From a checkpoint of a small transformer trained on Wikipedia.
Architecture: rotary positions, biases, tied embeddings, normalized queries and keys.
Training: a variant of Adam for these matrices, 10898 steps.
Each number is 128 + 32 x the weight over the matrix's rms, rounded and kept within 0 to 255. Layers, rows and columns count from 0. Numbers have three digits each.

# down: layer 6 MLP down (transposed), 2048x256, rms 0.0546, rows 1304-1483, columns 224-255
# up: layer 6 MLP up, 2048x256, rms 0.0546, rows 1305-1484, columns 224-255
down1304:151135111060052140105119111096113117160113131120162139092196101139156193153122138126114132177162
up1305:122132130133105136106119109108169081123121127159161133134072113148111129098182115140118156197162
down1305:129078098106130157104100129087173157085174135099156132172083123116063197076130142124114160138136
up1306:135099123157201157117134166094126102129100143109114088088090205116168126158069148099141127184076
down1306:123138126069111088110095146133077161134163158077134159127161061106102189075166088135177159139153
up1307:138102135140158081143151182156046119067082147130116086087137112110148177094071133099166120165149
down1307:155134101078137154107146171135232121112130152182109132142131125137160167061143066103110118163128
up1308:139206095149124123165090145073119202138102045098122103102113160139147153161093149113138167147100
down1308:110092149050152105195067068117175171150118147186083138093133139131112137151154098151136165111142
up1309:129107154120105091117132164170111100154069177120104091100117146108136116133139103155140133120110
down1309:128156125097102173113097159041156113144066106075104154179124172138105159164117183160092129083197
up1310:119102162131081149171132079135153152200093126146139110140099124120105129185138132158163116127120
down1310:112109121144164142141165102140141108094132117082110147089100127165146138159167173155092168124122
up1311:116108146190217144131174142087119148104150153114102085101082144113128115120071127124143140112065
down1311:199107085114104112152126122137160120145126162128160155182171122099138120128149114111081131140148
up1312:129060144084128075124125137125130141175122127174105096088077149138160116053118125109174106160118
down1312:154139099140141102120143138140094146124167111121120119188165160134244125172106063148136112116241
up1313:152120122117107054154073130167169115064162151146137122182106126107085135081122099103103128107124
down1313:129158132092073130137159089090170071147136165168128151128173100192116136135130126133090148151198
up1314:132084200125076107132137142147154166170084155153089139158138171159168122104078101108101164114108
down1314:137210101106220150149133135137171125190126144127092113118169181087160187112093136128154091110205
up1315:122156131112138129132090082108138107162111183151108125054126117156129092159139138152128134103105
down1315:095154122113220115149144150177147126084127120118106089123148148151091129137147132121166143153120
up1316:114156128059115114116107091129106120168091145138093110091110152144108097168139090166091144140160
down1316:145082117158136131132084208138128109090175151129153094143197116096171136122103181163104133046182
up1317:142131151109173100179106134162145161097093090159109164098132150122149109150073103159117123193154
down1317:143171136142103085091120110143119101114156152120111125162139112141115119164122129131109132065117
up1318:116062112141131140133103138137101083099073195115112134127079146154131080128115128106160136075098
down1318:065170127104105100091126151158145149148098073155155045112134138120151146141172119153127155079108
up1319:154142139154133089123061033190096095106137156191137129166115129122100124144125089123125064110137
down1319:133091071128155125101146098152124145131097099133142171152095162124084096172151141127101143101123
up1320:145176126110170100093125120179183146086148104153081086166107112145159139126070107098123116124102
down1320:112153090129110184136142140110144131133151165096176108119136105121140131100190114159119111144180
up1321:090125146112154160119137170103181123059121109189148151125129177184098137041079128122136138198108
down1321:104164108139153143120111149125175149071165125112145119162097084154138122154187097056069127145092
up1322:152145161166109122128112130082072119094128100126140111052158203107135106105118082121115115145148
down1322:128091099124145112098184173163137126090102124151103143206134055143147170073105172147129126082138
up1323:043079171135108104160111123125161153079110154175131114053122155165121098071101113106121113119148
down1323:110143126124118109072172116161122070180143114133146063127155089116197145143163077139134130137076
up1324:139121186069145143166144089107124195105055125128130091124119134109132206047136111107142123179075
down1324:129163118150172094102142106143116123101106136128153118114092114105172146137163123129137113150150
up1325:206139120140118066162179089149108137077199144143081088136115110176147144110155135090154141121106
down1325:155114144109136150095132124116101132131155042194101128158110167154129082153146128107121090068153
up1326:130137106099173175109101093100142156102176117172069126172113112125154134103200150128105083160138
down1326:160143106108170095123105108167086127158132118123093154163107110147093174145143196114132135119111
up1327:085166109115101142122113055158150113101089130189168090137144154182146156058125124126103129133115
down1327:126120116108114098090141106199106206123153080061114103177171162169146102149217133115169115174079
up1328:086126138146081182084169107112119120126188135061147128104125127205133094144122070160107140154116
down1328:125127143141132119139139168071182108078107124110050171131149112122159146100191131112128156171154
up1329:143124167107138113149142101096123110126124145173064157143067125145136143195133115116107109119115
down1329:143075105105118119114115210192114090187075138045107154145134169148099058110092092120160145175176
up1330:092161132134117158135114095079102149106108106129134109160152125152086096136166155116130157140106
down1330:128138213142106123118145114196116150167163121122108101095129090107132126171122171106101111089168
up1331:166165193132158139149120133086142105189099144179102123119146124166126147096177161126068154125143
down1331:112107110139141089054105117119034161100099112163180143145102145116121144107140108096135123091126
up1332:087125165129143158153107065132111098074186085172138117131150138073090149076148149065147126123154
down1332:154075127126100121116140156159204187074135165090118127143100103148083109160155090146102151162130
up1333:129092154097153107129106131133139163157175060121068118105098118094030112156137105113185133154109
down1333:166171114153138106137172133203091120191093132079117079152100178125117121122142119094101181050155
up1334:127146131147129140187137131168148157144157138094179128038122144136115106122131159117095115134085
down1334:143148142121130149122141044141087103150076038137085161130126178169172158162168097088155162100157
up1335:095142095132142153157144074115087134136176096099123125129104177134129085093172117182095089093162
down1335:152096136144124101114113142101165152117125135185143130162114052088138117141112114131148168143133
up1336:120144188155136186111075125071142135084077111167114155041079148135114172155178148090157135174135
down1336:155101152157102138112177098115079081146101115130141121139156150065127079106163081154098086110120
up1337:191100176090097082094132156102190135116119151128065108093097194140154098121167114112121144122054
down1337:071167080121095129124109123144155146120121155128130089167148155131137050104121107123118202167143
up1338:118114137101120147138084157167152122135178136193088149116149111114117102139123050183171167120062
down1338:176080102153107138111160142169098107182080076119071182152139124153152115151126111160071161099134
up1339:135089132103135138102058099141178177119174185131199084141077126131125098077120128079155168108077
down1339:079123107228127092100111196125170200081142133129158160157081128127139151123188165146126136108121
up1340:117172138160133112141080106156176138102183104154157109134093132103101119138112119089082121148098
down1340:177078091166071111139216107127141158080255102147165110161203161145124184106192154107111124118098
up1341:129055175110128170128124098096116180070125153099102114094096168173118181149216135105124122137096
down1341:096165140157146121100150185090090137146142151175176068114139118149095116146135095176133133101136
up1342:118061141181111060077120177074146202101153092157027056129167135131094155171073099121143118108177
down1342:099143115151114125193105177193162087151125146102115158131105161096152121155113165109073130138130
up1343:156166168105140177137077115153143153163102167091086128088118174158131155138037085080146108160101
down1343:092156169116154187118102093138170118186092052108109132104096173140125111130158088134159115102138
up1344:138118150174113162188114140075126109144124110127076150137109139109122164114134091188115123146093
down1344:153135071140123150135116194120139110167179132134160159128159131149145138164149129160135170095144
up1345:124085125107112157152123091100084105081144169162082127117122162165170065118144109095143124134077
down1345:147162123159095167126189040105138107082122082126156093118108143113047150105112080102146147099099
up1346:088142070127103078175090120062153141088075106094105130150133111167068109066069125154120167152164
down1346:162154122112133163162183161135123108168153141110115129167119161134158148109076156099118131120091
up1347:109114097105182134167087134116068142115170193117190119096120144138177150145111102142105125107103
down1347:134133178085120157115131162167126133128175142082118120094137182091104110102125066157104197163122
up1348:100109055141123164125115117113163146180112148137122057116100137153080152153088118127114085087195
down1348:084124147153112068172102098140108138173140106092130170131162116151170131139123147119122143105115
up1349:061094157076199083104079094152128176117114120148135102038133100145112127167172101144149144207062
down1349:068071157178192129106142107133168105125116126093161163052150123116125199198186152094145109158137
up1350:154115133167096035116127150142103136115197122136093136096121132099111162090124158094118067163139
down1350:151146168102099137094152105108117173138116157111219137119134129145163076123120114170166163160090
up1351:157146157140098171108072064139119095143162078087118108099126125109113161169106141082126123136137
down1351:113104145132096113127174125161095102127088154117158116128112121135124106102180130166144108174139
up1352:156104150157144070150137065123111074139154147133155138092133140154139108134115116145105090174125
down1352:045107119111093162121126185118130144106112154159079127114125092079129131098102142111147143187159
up1353:118087135162150124121159082109103148071241119135149099072114152208115186147106093114132177162181
down1353:068109175040142144109086094122149226137073130147079085123128076092043158081098135089160127189214
up1354:092055102162184143162099127169165163121109097112149078120117217164154112028128149148126102190052
down1354:079132108085139152122063181150117176098128160083132075119213174166087167127131112187142105174058
up1355:071129141147074095194148124030134172140102114111068109143120137143142082154140128131090160148141
down1355:127174190095119070048177028106114114159152133092122111142116159159067111095173140140098123136090
up1356:125115132120132075186113112138100220096154083153107151173121094132137149120118138117159074155122
down1356:060112120134113100086124090089165075122125089063134122126128113098092102132126091194153161025184
up1357:057058126159079154120153032081165082148191117124098076133141126152152052072160115147106184105167
down1357:134129147138138106147110153120196141121141130124088141191160128164157128175121128106154169115165
up1358:094048129106198165218129148118125162153127111188149100162135178162093184150170087159161156132091
down1358:165104128169073141150084146118096067145182071119147117154159113154083126139057114089129178147137
up1359:132117135182096100134138144111141125125122108155144102138120093129123169080112094150181137182137
down1359:109155133098131095093096087133165156175128127147202118095150154152102131155147122121128079138123
up1360:155116149145134107099134150065088162150134087121060110133118175115088133097064126131080155114123
down1360:194112100116127099115214144133066079113139142093176094143130121088083108181159117125125130145152
up1361:132171095145115109131113118132154113063099128129093090069132162120156095092108078127089190128101
down1361:176155081159061099093159116122106109125082087138145176129132126148092146113129143105161139189135
up1362:121102209100104132053122123119165127085111108192137095146102121146130168110093111145130180148184
down1362:090155146100076165115112111185199098163161111176137114170128114158192160175097178170114136124174
up1363:201084132130104146113083058143149116103126146133135113098122130156130184140084084150094150167124
down1363:094184131128109091123113120166138107162129126166102201094144125061095086098135166084092105112162
up1364:150135070119079174132175142106153118187115191161081090116126130167143137131082162161064121141061
down1364:108118130122114144110126114146148176163130064117173117116095194114107119141155133133184054172159
up1365:182131238140189107142064085102152159153065169069118110120174166141121127110116095116130115128151
down1365:075115122128182159128186185131036156132168158148126139149153082053110139105220170143144080131101
up1366:109101163139133095111143139134182155115131187106159099065157113133135125143105089159214111174087
down1366:205089077154123050152107131131090139130108084173142118123142075168157140219097029051089123131150
up1367:091090096139154101136101115172086164061119163180097116102133105195082092092183059157120154144145
down1367:135145140143101120176132081122165138138133095031086156123119159174125178137154115176124108097170
up1368:104133174155048122111156138114138125078162131123141148103112123115150161126138086089197117128132
down1368:127089093093044134093147098149106113137115139121136086145138120144120121105185095103098100103143
up1369:106113131167095130125171064121121099146126054142140126080155181158105121109120066071128163136148
down1369:082155169121124076113082084171100171157125167092121072126091155129173145097131194079099173092125
up1370:109097099138104104074127106124165136136114110101102067053092137154122149109113054179086153153109
down1370:096103196161093129128100129075124115104113104182123137090082120139153176098175132117147155158149
up1371:177144159146154107092088125144110152161158106188036133064130253167189138126149112147120111133130
down1371:127140085094061134135117130121103125180157120167181128123176159106146145149087144158135121124154
up1372:072095215145107120137068135125165120073152195189091158145101155149115105140122147114143130114072
down1372:127109162167157110083217143129083160122185154172158153087122064124092087149115157127151096059020
up1373:096118084166122167131125122069143167153158109133144106141139172109095186117115066178144148142128
down1373:150143099155179151098109099129162091088081131109119128132122151102134151157130103096179104124150
up1374:131075102099140087083121097124142152108095140141099099127164199145130144116099080112116113148085
down1374:120144138142134082168120163164117091086154144102221155138116086130105065057176181159074155194073
up1375:113121133187109095090071139142138115106124129131113137097173120151108136132158109095095141113111
down1375:146131117053131158114189116097121170152120130172131130141030102080113124133140130113153146125164
up1376:129063132110109069153088135113146104131135157141119077143139105141092182177095125161117187127098
down1376:148115149068144145105148129186088152078154074156150144128147158138186129137138130067092082049160
up1377:084140126129151167110150134102140125068131122154170108100144134121163157094135094122155163113142
down1377:196174123177108131112148186111115128178165090133045174112086116092103166128153094123099087138076
up1378:152107120106112111173172133114180094133136115151068078070144094133137147126133098199131108073112
down1378:138167121129108105164170123112121140125212123201118148078071174153151112168103076084141147132180
up1379:098075150149147140131150103116137138123147135125157094117136116133132116129098080082102129215148
down1379:186089112136045124107145124158109174099173164132103064154129133125115197137192136183090083179132
up1380:131073169110139142111139139078150178164177105138100146047112147123117180130075069194103159134113
down1380:149133092112090147114127095165113189127122145160150160101143126130136163111096094125112101142191
up1381:109137119072145117116129088149195163179180170114172096091157127116151122071127106182142109092138
down1381:166104180163085111149090102148152157087147084134166110080133115142100086133126177106166123130134
up1382:126113079134146146068133080143166170146124168136169120040058153137149141145139133086075131135101
down1382:058175168169183126126111118197048129126140144096114149125096083174141238096156149144113101129166
up1383:061071151151175046156132131144126189170165159142116170125090169132073096148158147165087119174145
down1383:108077166125123108141203140129123146110073145095190073167158138177063122105100057142127071093167
up1384:143107122175147129164179099120122116129126139071121107097089186160064091157108074090098147151126
down1384:071107088065160132124157163182123153125128116151149156163156113074146131141152120141128112105153
up1385:180119143136131151166112183113135119134137128092101122158126128180122112151107141135157087133144
down1385:103167126096135119060116171146080128158153098155149157110112137126110127127143114118096111109132
up1386:079050171097184126138200140118113131087128167122109092113144180136146113095136128119176167160077
down1386:193088069183100130097106109057095122084071109152160178114132100195068082131195172155140127151180
up1387:108053127122088099126105115131160082177099137106104058138155146108105097172179104213163175136126
down1387:131133136184122128146175133151133122178124095104058103059134151127131148096107153135103099163109
up1388:108127195089063125169106152092118120152079130070117120134143140137096117181078131061151124099099
down1388:112161152117142129133145137162149161172132085084111152101111158155123157162151121127145130111123
up1389:084102208134104087071088091138217102120156187139118093132091156201151154093136065081183153096089
down1389:121152120145188101162105108156087134110087108174104161149098146096089114108092141123175130117080
up1390:133125127078136107102124090166134127151103182156143086177106131149131145099153122088130140135154
down1390:120135042098162166169144117112103117099128077126131158017147150183134072145112151206170159159130
up1391:154160140162068138195098173139156180153153158107158145172106097131175146118097126145188129140133
down1391:114114154150096159126133195169124142135139081127127080100131075119106084108103111061117166121109
up1392:150107151130115108135137075115178132126121077148138102070136180183126156143107086133158131142127
down1392:124169118151075068168153166132131105136119150163145104117116098176119193114076121099113096171196
up1393:109118148190135165177145103092111175172131176129145143122074190172133120139066160134089208096119
down1393:121140140076129119159088098113190226139105095095173166153155112138151121193119121174140113155079
up1394:137120139160139142116126078155129067104128060126111146100119134147175165102104147104080103082153
down1394:137136122135112118094107161131159132119132145125148144139117113135076102182124167122136098125122
up1395:176086119099155174177138095151096142118097131217180082128170115126152117171061065133165114141102
down1395:109176115136136168151217172133104109133133125106108095144150124146094129111144045118197167122142
up1396:089108183129115149113102140138184096135156100172098142167113142144149153141085075091155127169123
down1396:122127172109163135131136137071080093200081092151096116130154081236124149110113087092108138120144
up1397:144047170107158128129118104162108107154111129184185117086086132221085177118114144105152172150088
down1397:093116102067150159157143156106033121143132156121155136112160090134170129140156106134147122130160
up1398:117097175075194174113076083108134131120092087176152149166086159179117115073141124110160178140115
down1398:145144155105097166110155126214144068186133149168166126115086123211068167067055109124170188066108
up1399:113095128120189077144109161074147133096088126114141119155082150118091127070137141158167163143103
down1399:115183108103157126129116090147148112140096145157143161144177145181122120134113113148129122091125
up1400:091162086120214160071140142109134086131112093089078131088129121133145172119059134127127120117128
down1400:198093143102108108144109157166080180143108113159124161144106103181115163125132125147116140111174
up1401:159188139124101107097151184085113129175144173110100169093145147130137122143127085150131125139082
down1401:152096110178140149081155101161115163091132170167148085077101172132134135135118140134103122085110
up1402:132132103143168095117141073070130072123043119122146122092137186099173114087125072121138171128173
down1402:131061168151062104136124166165140172112148090122103147147110094147090159144113187116089137074138
up1403:141091159134092058118099147168136128133104138166061084131194137111126103114102121118128143197098
down1403:114126163094179144190174080144096075143107140106125181142203150111156138187079124160100181157149
up1404:121065131148041056165106093111090076098155130181118152069114121147106103073127129084167169144091
down1404:156097090093099142140106185180078117122124151121129163137133134122106038175115115131092145187147
up1405:144092142107186130117081114103205058126192128119119072110093107135135118114101093073136140155080
down1405:160190156046081115134149143126133141093105151099149091152143111133103105126140141076164122120163
up1406:124112155140139152120138099120126098159097137110071135103092176119094089171139119114089181124193
down1406:100084122165098164154136119169085119195156073086122118081100171118168142142126128080112125109181
up1407:135136116102168155159111136073151151123165145166165058136082161147164131036122093163121173141155
down1407:151140156125091103136103107129170189123126161130162146140115145117121099090112153152157087122110
up1408:162121076095121110167136087116130186107152205178105111132069140114143093065123100205112141136115
down1408:102147151128165174143140099117128110114111123118123121073134114140112153116180143072134104133127
up1409:104112144122154108149092103101106099111097116089125078154155145189140149147071126135190159096158
down1409:140147142144101130092169121161188095177128208139158092126112084110096098124136181143100154184155
up1410:097169146120070052145142155158153067092118118153070119129119189117116100131125082106118121151153
down1410:145139178082126168140105121163126146096093167145139162237156092141126156091105166168116131154144
up1411:088162147159147102159154124123102140167142114126153101084115138134082149070090141120160198139077
down1411:075112178184101074103123148148089158112113098107065152117118156124108078082102165119168105187062
up1412:116126082085110143127133131132087156147151124157144124108085093149143157170161092122191145150080
down1412:152092066108126119140109112106119147156095128127120134161129089190108116155109117097116074112154
up1413:102146150084120109102116095150137139058170157170134104085072103079036144106158145077111151164100
down1413:202061098158131124127070099143122097130141134113118166148150171031144134151141167146132158153143
up1414:151171148125131151118128116122136100163181097193104052116123111137126124141129043065114098179129
down1414:115136165075111153126116119085074078079132149138141125212147118137109148091126123108156121113170
up1415:126146135123121163135139141080099136082097076092105130125188131138138146124117075154122101114088
down1415:111107128131131199133110174155168094120125139105110131119089104157150143166148157162093170104164
up1416:109059188167078186172130049183102140146076103087140145074105138229113171116132133126133118170101
down1416:090170127163109105131104100140122149116126102118127091094057131169140190137153129121130128139209
up1417:149104105168105118162081134126084184142170184131126096117089094172170183068111121147121153153119
down1417:112081177098088139117166129176145114161159090118165143150165124105169130161121170100130071120095
up1418:082110137091096118143145142141151112104149142112126084106137203104084096098140091156126136163116
down1418:146130117149159149170185130080101149125122131155110132159136118105138179135110112126137131123108
up1419:130096194118124095152076055132099112199124178124082117126164118125180120157135116167111180158071
down1419:092071100145111126085013110113110176096133148141125100063141050112072067147106160098118066218109
up1420:117076125146142073132138137110136195159138177146143110066128131153122156094106150207078126202118
down1420:130144088072099166083103152075164098101113156136165094047156186164154096064165110085104080133159
up1421:134071148144171123092097089128131122128174111144055108117058183119138146048152116140112145183135
down1421:175124107072117124132114086128151139086119090129182116094105163175083089097091123082059133104108
up1422:158098184080121091186118140149135148112098136150110124153176135162147104088075140164171102151100
down1422:138180130126169206143142178142139180122091122085167109141106121099108131126147128149134099117109
up1423:176168123122102172170106177162168125113092119167132113121108172115087143114102118100128139166103
down1423:123105097177157132103129064104107116109128145059120130101171072101105051124114091122093182092184
up1424:096138152113134112140084143089141058097155192168104118150163164210108172096194128117165138115107
down1424:131156168108152103152142094099111096134127133123196072134176104129107121103093145120085119127139
up1425:094118154143112168096141130106115111104169069142104150048095169132104141116068172071206151190092
down1425:178103115144097123150069143075173126118068247102140094090119116080153131118154080202154111130203
up1426:126052107119126092211129068083116214177055090104098110110083153139113105155155108135144159186087
down1426:180147196134120129168129167146148108129084145072089151093178057137166108182205126150085132099106
up1427:142132188159087080128040072141130163138106153078139165110166120070099108091113079117072058146101
down1427:072083140161108234124149130122138123117068142124161125055122100192103234159164081129157107159073
up1428:066082102128133107163095166059174079153150065158095082055138183118097162118068051120215162142113
down1428:151116190166050107042179088081068069101141173153094213166163120191127104127136131140121136108113
up1429:129108115069138131112114151099206117070139160101064092162098148103154137125127144115144146126174
down1429:098141122163129132109151122133057151143116072116134162131140125131148108077160156139135159151098
up1430:160141143154193100124087090167121121135101093138171147134129153164105231142085127097125130101110
down1430:158157114124121150116104123081186105115123134126131154144154111074180074116184137160132141177209
up1431:111103073090171134117116074144135137108145083077151125132157167105116131104126137123139127119093
down1431:072133092152118094123039162119110157153132118102192076105137073150099177115134148131173147166159
up1432:072115117127126104098099159116136161147137146168076103126097159116007070079164165130098144186092
down1432:119136130126109146114170119139115090164090196153144166076176098108136154131168154076096117083135
up1433:138137137089062171117149114119156082132130154148143117148147154135150163100083086111097126172112
down1433:155109194084190107133102128186146139156042190123114118160087122153167060125104139111095145192138
up1434:101116125124124146150144131083159118123158125102104127148120112116094109072104131162139112131098
down1434:142180168155116177129181161090105139157096181154142145146133104083146098118131052120083135090137
up1435:166097124074120103100110126091110141148152134146133047137145144171089099154110132151128126131100
down1435:140119156074160167068074138137097127108133171192118102122138155131117087096184146152121073097146
up1436:079162141086106149116131129095142089113176098120134123137107094119151163153134115149108086110113
down1436:148126099156123067154155158168107051143106182123145138130146147135105132103108147133134094171119
up1437:099089136124133115148144102141146142161128139158149079140078106085141098159092145123133183138141
down1437:162159116108105134140136106083107069154133144122152185139130112158149151100143118172099072151104
up1438:095090127064102141093096095119124125104112207170194158182088112121058122139147084162121115117131
down1438:189105189113154129118197116137167059170159118050148143136117169104132063126099128132132150129094
up1439:106094155119137154101047156070125124147111172125099107123081140115112136158120127147070156098203
down1439:120167139162145082169125126109153171112162096092135143143101111137113113187098102131107079085147
up1440:146133140217153114110151126125138128101146117171088084082141163137124139122120154130087124158168
down1440:096181096125141053115105095099143144137160117160173083124181156117144098071117185144101145080144
up1441:127149148114146165140107212122121176158147104193165121064131107145133196124134105100131075172100
down1441:150152182124078081093161105181153141159124165145123140105125154160130175122160113152130118169164
up1442:134148116133092098182106123101148148092106198127163143171136124119126107136114116142157185123125
down1442:111116104103095111161150156132141086103133169088105164135165183143139131153132101123125089114161
up1443:199107132116151141122089099097132057126118122169097148100137140102128094128116139102167102178127
down1443:135193057147105056159128147169104133117102124147117105082116156166077133129105169141135129080092
up1444:175160129131146100128147118142172167112170101108130090130096156109146192094169064114179166151130
down1444:131115140185094160170124167105153117157099098116065172089088166097087102086138099121140149121074
up1445:081092068199165106088080118093139143119100157164122145103040183146122169129099181161088153121090
down1445:066098061083100123160175083147130104180176150161086193131127178137101105134152130138149118125093
up1446:176072167165091099148141174150134146139229069224142155105086130141115144127107105127083147114123
down1446:160150145112149132153115163155124091117074166099135115129096089107103150107094136126155085162152
up1447:125181069134118138055095108141120142137160127159168124107164166116089144200182098110147127168072
down1447:150123172101139149137136109142133140126144083102092159117079101137131082143167119104173134122124
up1448:120145126139095135091102167136068074127127105185062127145120126094117158098093157178123191117126
down1448:115071054083149147144109107157126169088111141118151121135103133118147162136152160119178115099138
up1449:163080152119077175108102071135120097095140157096062110116179092157127128134081117134156130079079
down1449:081142154126119110147170125105116158132126094203168139136134139122113076090182192109122139158136
up1450:087127098124146141115101084147151102150091088092138119142127172126140147164096172149103175085086
down1450:101154160185137165114147156069134165150145126141152110160090155070176068139136119160146091172135
up1451:126097185111123100110146113082142155125123082154045113177086154084147201092111129102153170128156
down1451:116206077122104073130119114183143134141097133110153162112165114078163120115129109133139183139190
up1452:136133116188122097140116065142126177143093080131106089094135103136130138108112144137131095105139
down1452:149120128085128138106125147116123080179146133084104129176145122135119182162095134072060167182109
up1453:146078165136088117146111136153125156132126165146121107145198158112132150136107074135187112122086
down1453:158127053136124113149179106205111131121125109144150160147138141173205074170118150132080144092150
up1454:048074130112120144129146120100138173094170090166048109111144144169143083148106156122114139127093
down1454:060138139084129154112132122125129135114145155075148088099173165094082135186127113085175058197162
up1455:142148147117154141145129157135158186128102140116088170176155112142149093139115067119116079119131
down1455:122142107172128111111116113115178073126181116204141127117085114142066175159116155133108157134150
up1456:136099127105116115138142129136131113116117134099185069187150152111147108057100100165105123144069
down1456:092111154136169132111109151138159156122109155138129172110117093134069161158131135128110121181128
up1457:119126138109114120105063142089116188164128148091109133107140218185024196102033081129140208148178
down1457:137094137152178143177165120082085164132218135089122098136099132112123127100124173114200094094158
up1458:110150124154140110119112107092094074137145120164131129086107159099153212158095089099225130120124
down1458:083195094116167122115193104119152122149134148170118090156077145079103133152177136124133123188073
up1459:134108159104064101128077085132109080117165095143122134085176143119096107138093119198132145163073
down1459:114165132125147094154149132158106212176182169120146165155119049125137094130165151121104133171127
up1460:103116158104128070087151095113090163103136147118142117181155134124077150137113074117121148098111
down1460:128142088140183126188156191163133114109110126133165093130147164087170093134109112184144160200201
up1461:119094090148097127105133090060166115182111085200121110124128170108102103101095143132154160120125
down1461:125061114126125142087120126092121084157126067137082148132154160101124152122118126123099182116109
up1462:148066104147113128097125124139097182085128140107137139129085125127155150136129168099189140197085
down1462:156142140153166141102147121141110060151171116153103157087089067164124099099184122131098165145123
up1463:103125127145126140082122153105077136080212139155147143104122121136108167081159065115110163138166
down1463:115135089114114086135142137110132084158060135108082096143127100121115133109120121134169143106101
up1464:137099085189148158139137145120127164023117125088154139165099134088115107094111150178162167148152
down1464:146131094129140120128128140168099154124086114125068134104127133108139162141151129162152110150124
up1465:120150157094147134142135096141169074128123171119116119110101141139151149129118151150151133083105
down1465:130079087147089112128131114121030143156083153110154154165181121113078131131117118151090084132169
up1466:065117142132129139148123170132096125105134080119095112105096167160164142119148134176087120156072
down1466:148108186099167086175148145093115145085166115171180084147117111106135133118138156199160097118147
up1467:077095130092166168160084121108128150136146130168093146080128103168144142098136128126117124110099
down1467:171134137111034080141164158150061131161137123077164075127166140134161106144132145097088195121137
up1468:183130117142089186153092111106173107072132159096136094159194102148142240103083079133135144117055
down1468:121118145169105090108164120128141091152135127147057143107120133149091109162169183115056159115103
up1469:130089098147115109128123101096089129125122115105140121125115129173138111109146099122108168107090
down1469:125136156120181158110143143117138142136125128135135110134079140111159110138134172162172132170128
up1470:101059154148072097102114097145182166125156120087086130134132091102050147134152155122125105137067
down1470:145117144140077137157163122164081102113127120172138129122141176156143173108082162068144108058114
up1471:128121186132131117103074147147169129131186155096128122132137139159093141141122129113096161198116
down1471:120174146082137151136170105157159156109120147221163085126143134089105149146135168132155135105149
up1472:161126151092134090076107081121147127145105122191143093133180150162102092049096111220107121189124
down1472:134114144142148091142130135136129163096119108117104082139110130157139103185148085149129106104157
up1473:094113148127182182119096153124150163138117099150152141097105128105165114174113085090119140154123
down1473:129152123111208135153116093179159114090114137218080176161128189143091156167111085086162107188154
up1474:114067181116102146065124105134188195048192141162079119133098147153159149130121129065204093147122
down1474:070188112085153128076153163133115160204106188103072133131118181187114141170108124074164162157106
up1475:084125095141124133138135108169166165155145130145051062104196133119142195153134149109115124143132
down1475:116194179132087097122151096129098150155121083110111095132084156123124096164125155123174139160204
up1476:140100161087106136108101131083108166122108110098148122135094115147128179131172133163106157127088
down1476:143123081047151137148128083132171140102198131155143113131112176109159116177135132118149107168138
up1477:107163154102067163083094120067165163095177147134131166093067144197104103151144078176093117146133
down1477:174112118118144113155185158093095123130154122122115099145088133108136133105152139142104162148124
up1478:073131079082146081173114114082141138159130107184080134107104184111106142131112137152158141180065
down1478:150144168151147142108166101135106154146141116109107132088142109141188152120098165109169124115120
up1479:140144107076165111122142172098120157065066109119177091169130145110137143112096112126075163159136
down1479:169140105066115116021138127089137149122062080136145127158105110106161148059179080116113168117114
up1480:140111143147103054178141036095161174111146137168147078163129096139147107141164113116131109109100
down1480:133168087142103084149097163132155146116108150116114105112189154108090123149142172171135081076130
up1481:126164177051129170106099087102112129104119143111130115169167184101162123094083116139150174105121
down1481:157139098158107079147156162166129139156116128147145181158111092156115170171176124142113106158143
up1482:089123157117127155133193092128126176086117120146067131081068156158120145045164144113117169130117
down1482:163110095093120170139109173114102160144143191109120132136135084134128088079152105118118147059131
up1483:159130141097137154089155133131138097102145098167125131075151085116157109148150156077104093125104
down1483:083161138126083144138138125153112132158141127151123144155065176121155107110114161142148120161146
up1484:180144162100155144153086093161168125158152148103084132131058173119131086108100127147118101140122